From a checkpoint of a small transformer trained on Wikipedia: rotary positions.
Each number is 128 + 24 x the weight over its row's rms, rounded and kept within 0 to 255. Layers, rows and columns count from 0. Numbers have three digits each. The size before them is the row's rms in percent of the matrix's.

# gate: layer 4 MLP gate, 320x128, rms 0.109, rows 2-32, columns 64-127
# up: layer 4 MLP up, 320x128, rms 0.0968, rows 2-32, columns 64-127
# down: layer 4 MLP down (transposed), 320x128, rms 0.0952, rows 2-32, columns 64-127
gate2 102:120098158144119138107150127092111164150175110131134133100174129139102142083146157150118155101090163134138101107142136116146129160103104124130124145105116122116104120144112116097163146156111112
up2 100:139158152164146127115139108159100119135178167128094104165109086132130137103138184135112113115130088101114100102183102056125145118125120142133143125166106140123161087131129136136137145102166102
down2 105:135131146160128139138123110089154146145155152160116126117121141128105140128131097158117162114123158146139125116153093107142136151163098116126138159075147113098084121145100102152153148139149183
gate3 096:110173128098094085129110123131138085120134114127136123168128142193151154191127135139138122118156160153101144127110140129104126113145138084133112153140094163129124126122110140131152134115132145
up3 098:137103130100111165106149064121108111149144131139107134126148147118163139139136129145112149116136129135130147142098140155080153136142100124138125159132161109125102085151141149129135102131117159
down3 100:134142126141121135118121103122092129097119126125108135127135115154102113126125148121122127168143148121102128154134145083134142135138163168127143148113108148127136123115096130144097190096147165
gate4 109:088125154124121106127164076135089118127135089107163113119106133095131175126096121157168108111107162138143136116118137122130136133159098145124148132148160138120111138114110112122099147168137133
up4 105:149097212170151112111138152118093124135147142114145097158089130129125129100152146156138181105111148100155114139113154115119090124140098107109111154138153126097150128161141136108092123133124135
down4 101:112098145099120152109139116179145081138125119138133126132153142130163150121178138099114166149106140120139115114124110106153117150116134146135102159174128116147155082110126107122132126096100154
gate5 096:133139139121102132077181145120106122152163095082105117114126129147105123103150124115130125107140150176143126129143126152104125108107142098150121139136162147096142156118116168122124156130131122
up5 103:123107162124130134071140128147129119125141137132130087135137138165082141066139171132134131117101081144159114093138120165127158121073137122153105124157105104159150159121127140123121124141158118
down5 101:059151123126131141119116108110130139129127103104131137099098109153125143125150141136100144169155131124143130111130139183134160106169109124159135104182102131148159094146135131152130048121149166
gate6 092:121170127143131174131103103083125118135111104140177122084109104150189146106154140129114121117133098117074112110132160108124114129105144140154106117109126192137131136095112105132170162166148132
up6 093:168119125125148139126126114154106106132131101110128157089101149144110158114142141141089092150126113136117110139154174110069096150101105153116104112128151125117164174130095148150139137106150153
down6 095:159091120128127169128157129123132120126150113129152179128126128123136125113125090124116115107131120164151144155125163136140126099130151118143136080143097092135116178157122144134191092121113103
gate7 106:113115120067107167146148133108129147156118146116122152130109106071119106131132125152096140149117112146161188112131137116137138128149135160101153152095079107136073124140110111118116144158148166
up7 103:114146141124112091119144112121131105131120109200100135144105108109142156140112100116090181115142097080173128116139139141124159132156134124105121112128099136137121107137124123062164131103137121
down7 103:145156129129132109129147147122144094145120117121096136132110138164097105140089139120107114106178145138162136103130112166111128161165112184120146119114118140116120126097090153137203101124095147
gate8 098:115123086126117134099170077123144144208116090156137142134116109135137146136096124149099168150151147074134108140112131142138148154155157084156137148132087107117114154141106132156131137131124104
up8 095:112092116137120129116125122137139152136131090131138132132156184111116082113127140123121146110154162099137095129081166147160103142137112128060120119124167163130124102160133125098120105135130123
down8 097:148106127098091103157115163128147107136116163147142129137144120136134073127114128111158154152105177100105146136158131150079124112097106168147121111092102097160113157152098154121111105084111155
gate9 096:088132113081120164125089119132120128081141152123128100105129154078162109122128138170139149087093118129088126129147128137125184141107106154130107103144090147098112103113123105115093149171139159
up9 103:118116151141113108086136135147114114108117150091190131167079181144144139086093135140156133094105137079123101138141098128140159124130149128158163112175100147102157162151112123142161135075092108
down9 103:126140187124097170160142125118103112144107173123115156154088106121130142097105159107151155108108109108107085099138115160123142164131129123133126118120085112133143125119130115141143052085091129
gate10 112:091154135105103143078103103138157125129120096159167102099109118115154126114105135144127159101125154136074145138127152130155155116129149128169119123111113140107114127137109146144157152145100111
up10 110:126093140102135128167156116150161138097132114121100106130174127151130072118136161125131156125150112170146136106139103123176119128128106134099118091114150117139124115089135136083198104129116137
down10 111:103155118114116130150105131126099142143124139108129147153087107129105119162136118162150101148153148081132122159153105079149125190083170132123128136171144142159145103132114113125143117105127101
gate11 093:088124136109121127132102133126160122116106134101161131129134103144185090116120164137136157101081114079070151161144144137149117119099117126124154114131121143114120128121190123141066145164159123
up11 102:122128113165159126113115166152101147159145171154129129128067106107120144153163093122127159136172080088099122126116142156105125129143144089085172126118134171137169131112118113127133138103128166
down11 104:153144142122101116146139179098122148076131145114158115143138148141130123113122134134117119084135144116099129124105149111107118111165149136118121096122119106112139134114135127107084118141136114
gate12 100:071163107152089110157128137120140104098123120100186101103084148125156096144124159140148107103104182117109124150157109127106129141173159122116131089127107122111124150130157110127100168140091139
up12 100:121128089127120103125125151162122126132096090103174130102091110120142128159148123135139089089146154129126131125148106108122114145140133160109078136142110084123172169149128137150107131087140091
down12 101:120118099150131118128145169144102137186101119151120151107110101168122139118079077105133071133127124113151090147066118130103167134115141139119135110128134125155161131093136140163089117126136120
gate13 080:121141090120110121127152105122100150189180164095108119145143106119176101117103057128147107101119125157157142127121103133107133108117104118121093144113102136127127150088134154117121149149113173
up13 090:124131091141148144122146139148122152105140147148136105086134100113125079143144137148107147114131127126097157194115160175112152085069113101102131122125144082126104147110139143116130120124129172
down13 091:118114153150142129129128168098132101165136121098116140108165142131083106159118129122090142078115136081119120094108169134083168148128135155105122169090120106141173159127125107108145117130141115
gate14 105:101123108105121099149124121140107132115144164144137113105148146089156165139149100119115125158133120121101150106143089134155127135125127126111130111102139139115109146129125199118131143166106174
up14 103:101108104088118121126140145155151091135123116106130089125127115107168148144113107162147168116117147140145163120136144112110166110137082092143137176148099118156121121128135097109085136161134131
down14 101:125164144206103098122121108156077093094127161139126112155125106149119136085121177119162143121123121134104158152137114151089140131130135103138145108086136139135133098098128149146132121099141133
gate15 104:091139127129139142163152122085140123127124156139137098089128112111141130126151153157123127103113113113085080120153122076129101146141148147140161189097132094112134163173153129158128148156153096
up15 103:147146149096128117067087119152139087131145142094130148163137121143156137146135151104124156093141130104139117118121129105143185155140104109127100122097098134141101086107100100120132132086136139
down15 098:130126166109159108131132138062132151137115153110132094096163162142131083063099136154092122111130135135135107119116148146118108125144131149113143146100135104124135145131164122104150115126149089
gate16 096:110083125136161124106129121145077153130156104129122125097130118115104100130140106139131174119126127163168104086173112079072132167116148087124173132144128119104151095146143125121127143181073110
up16 094:130066138132101134116160155133089154090146083140163106127127133120078147121100099150080142166157125144110196097137130140086132110087149112120140157159165117126169110138103113122118145159080132
down16 090:129128112147123137128161135111157151114171153143166115100101117159152114136146144129137109157126123098126135094149161126101131142109123148124148123127125158137118094113107102102134121125134137
gate17 096:129133121128125121137158132075125113175185160126098109138158142129163138158113131116139164088121178128156143120108109138119145123158171151140119178104103070110124145130129145115157119117153124
up17 099:143098095156132119117132079149096139111147125118159099089106160104147125133108160123180115092152110097112095134124159134117128120171158119145134107162125133120100118129122125157129131097121149
down17 101:214140143151111154139138143113128106162152134179096105126163123135137104123095124156146099126133158118118125128072119050128134119125140104112142158089136136132142110126116143133153135106130123
gate18 095:119093119150144115098162128104092183153166092138097141083093148119138100076104124143117155127132130176148112110138123136123136133102122159133118182095148129102091129166105146100127136152140114
up18 099:121167089116122108160121105081139143133148119084106141150112130154159163144192190115144144134137123110123128144101083158108122120150132128153144121121121153133121127094119135126047096110139098
down18 102:069123115129108109105107108117091100115080116108157106120118110142141147138105090158092116144105123146138136168156132149137160160139123108162126107099116164139145081114150123094125110176138150
gate19 105:079146085124121104114094083135166120108119083146129151160129131146152119140128141128122146093087122122064151138129169151130109108125129112134115153121147130112128116093116111128119147139102107
up19 103:151101159150121153146129153126101136145091125148094164119144112156131081171179109101143153192104112122152134138123138127128156138104105066115093159111143110155113123156110099137141131099142096
down19 102:158156130124106144142161150143162125119127176110122171140159076159107107159146154126129111100110096125129131136114186117138138117132140130130123123116172121112125113145097125152107105118155092
gate20 103:113141161099118133143159111139162126108141145116151136137123111165157163129126167109101156142145158146116106104129076114122153149133165130158164154111130115108132115107115173140143140105145122
up20 099:113125158119148154098149125116148111133117104108138090149120145077101159120121147120142101128175114120168109123100157153138143105146157119125171143055153129109110112112152124114115097104138132
down20 101:122148146147111155162141125132099141108085158164150110129115137133150086108113151134134135069100099129085132138110170131114123078118124120123111148109104140104101188151133164108123147117140103
gate21 106:142139146141121162135128112128157147140156119172110117095153118116149123074120109110141140165140137097140136121144160121145138083164155142096093125101145116069126141153129183124124160115123134
up21 105:136118173125108098138078169165100151118105138137167127114155140164113086130086120136122144126141104109109127090150144088107128113128128134163193127118136127127151209110110148137137141130091151
down21 102:093156089131122126117158086078127125140131127139098118099114132127089146118091140144161110124146148106126140110157121173150138174147129120129106129147156152131102142154129119153126108118143135
gate22 097:111135058115146089121159130090143176146132132120127135137122105140141159163113088114141127139139099126123137104158128137117126090136136148138129129072147127155135137130102105161131155147120151
up22 098:100145195138110102142128156117122138129142070124098142148118158156135109067127143088177141106094124132168154122142163087122123110101135124082135131173082101090166105130115137126128149111114130
down22 101:132166137152120129141100135102122100111098145141151142080106137136154154154130105123109119131113129101123152141164150154114128113149143162134126133115119109117089101107155173131129202101118128
gate23 105:122143121177116156087112120110127079117157126153136093118104117146140187114129109150079132185145092137101148110134138118121138075144127122146119118119169116086142126173151141145140139109174144
up23 103:142118133153149135126083154140132119121139109110112109179096096098146177096148129142141065085137097162109117122110131175169125122117123144124159110123118117132126092135108113111145108174123104
down23 100:116144147132172145143127112118150125121108111164175151088069160117157136139134093113121130142137129076154096158128103091121140167124114123158125157131096137096125114151125121155163151131101172
gate24 104:084153140115109169123125131085120102127134115135131109141124122107162133136077141119124156144127097164113088136142131094123111159146158176136132111164126157141122135108126162143171158166106121
up24 107:114156132107152148143111141140122132155057119133132124126156116090148112136102098140152144105124107124148133148160173155144187115093114083180144145132107084132130113138121122139139134096157142
down24 113:124131111153162122156121119137145104115116134159115073114078146109130167115116100115159133172121128097119120109121120151118143123143099132140144125136102124152094076139146154145137212115123140
gate25 107:079137110120123117110110112109165128097136097120149125104112147140139126111117142184132132150093125087092129086192140085158114110114129144118127121119127152141152153160110083168121192104138140
up25 098:061138117107159142072119154103131159098093089136163108154122110137165133139133109116113149111109118121109136126109138119167172140141131157097117166108089137175150145169126144130143115144132090
down25 095:155146129124148149110121148149116119183163121154074149103117114106123123138087120117147096080124150119137102112156082118129114111078158124125177123161137124146136146123103128125141114124128084
gate26 100:061122097139118139159164096141121155133097109139143106114112128128176146154133113162143106104176141121136151102181174138145148140166121128176131130114115114108161120132089097118150160119120121
up26 103:155088123153114119135168093127079145154094148125137095142114136142152120100083160144116111156132161106184119145167090149086155150119120139110132142155103138133152113075107133138123124089131087
down26 104:124114117123114125132131124078130156109100125114103105142122128144118147133121118123109128074120137093155092126130109115134110155104134155120144125135141111132115183126093117121090122141158128
gate27 101:134089117113119084124150106122139114164111133130153152101153138130123114145104146190143117118118150137137158133166102149122099116132106164092114105117113174139146128081114126135097166108087171
up27 097:142180061129171149123117117157117158101125118140141123169127145145134149147130105065169085132099109122099080137136161165103159142110095139126169145106154122143101119066124114141113114132143128
down27 100:120188107108129119122117147115118134171148100146147116111135150140140145095130176105161113125138126167113088096109158108150194159149099106145106107102114114118137128124065137140088164102113140
gate28 119:102106162113136136157145148203099125134156108092144102092109105140116124118107156157094146149119146138150142086167119112142123136137139110129151126088163153080131147155099120131115156155123159
up28 117:161165079107121120179097082077171163121120119142107162133132131161151155124121141106124145152145136082117159155140125112152135106093122148111123122131128135154141107147095131134125130136089132
down28 115:120144093113128158111142091078158163122139153182125094108131107118127107119137139122116129153127103183113153109160119095141120117150119127156098109142159143104146082140100192139135139127176141
gate29 103:122141126099151144101138090165105116134147122096118166109133123128166149150086144144110094181142144134120133058150097102097108129134183131145098160152129157105140096128112128143134174136156147
up29 099:134149106109157105118143116148141132093129115163116118136158101096080083146145138140141097116143105097156127154093153125151146116137152168150110117150125093139131131164168120045130106140123118
down29 102:131136101136128127113150155184124133073160142173152129089111122142164132115145121129145049090129130135103114129139130086075119114116144148099134112105146108105101147117173120120158191110087117
gate30 104:111113105123098123112131097112135134125123162082158131114081165105177122120140119136126169168120125130142154165154106125110113122116137078162116147139164152119112114098120141113105134147091146
up30 103:120129155137142127132126153077097143093154089117156065178075099141137144142139139128123137108117144121096124149133149149160165162132136139088103134141129074144119095137129130124152120116156110
down30 102:133099174150156121104131153104150093147143084163129154143112165156112127133106129088124132128104134075110096095118116150106088108135105111077107115095108151122146164119107071133135123079119095
gate31 085:122165137122136098095149092125117115119152179145118105116135159131138112109088149156118141112136166163118137140129111148118101122148214140129150146145127136096121149080100123102152132105087147
up31 079:128104095134088173155104150129166162128104107097157158107122116115124127174144090115139144176158132081139130101163110086208131119129096114162121146119142123117098085121158117171107150145127132
down31 088:132115113086148091131117147152113137166120099112132141144110105104163125112122095117118156162160133138144109144154109101159135120115143123158087118123093141060113135152148141117171206173132131
gate32 103:108097099112073097122171105172096149133109133131177138151141160093143132114157130098141133120117097161135158132161162127123133119160118152118129147094108087141159115092123118108136154134119168
up32 108:139171074143097144119141169118115163130107132149115110152112194116077162133071113119131142171132127113108139123134153163152149128132143100100104129109152100113121168081145117089129125143056147
down32 105:169161124146118130146133153121139140100141118111152115136127121129098166059140122082112133154136153124109100120151132109116171152140158091109157152120100131117113169107115138138109134063120147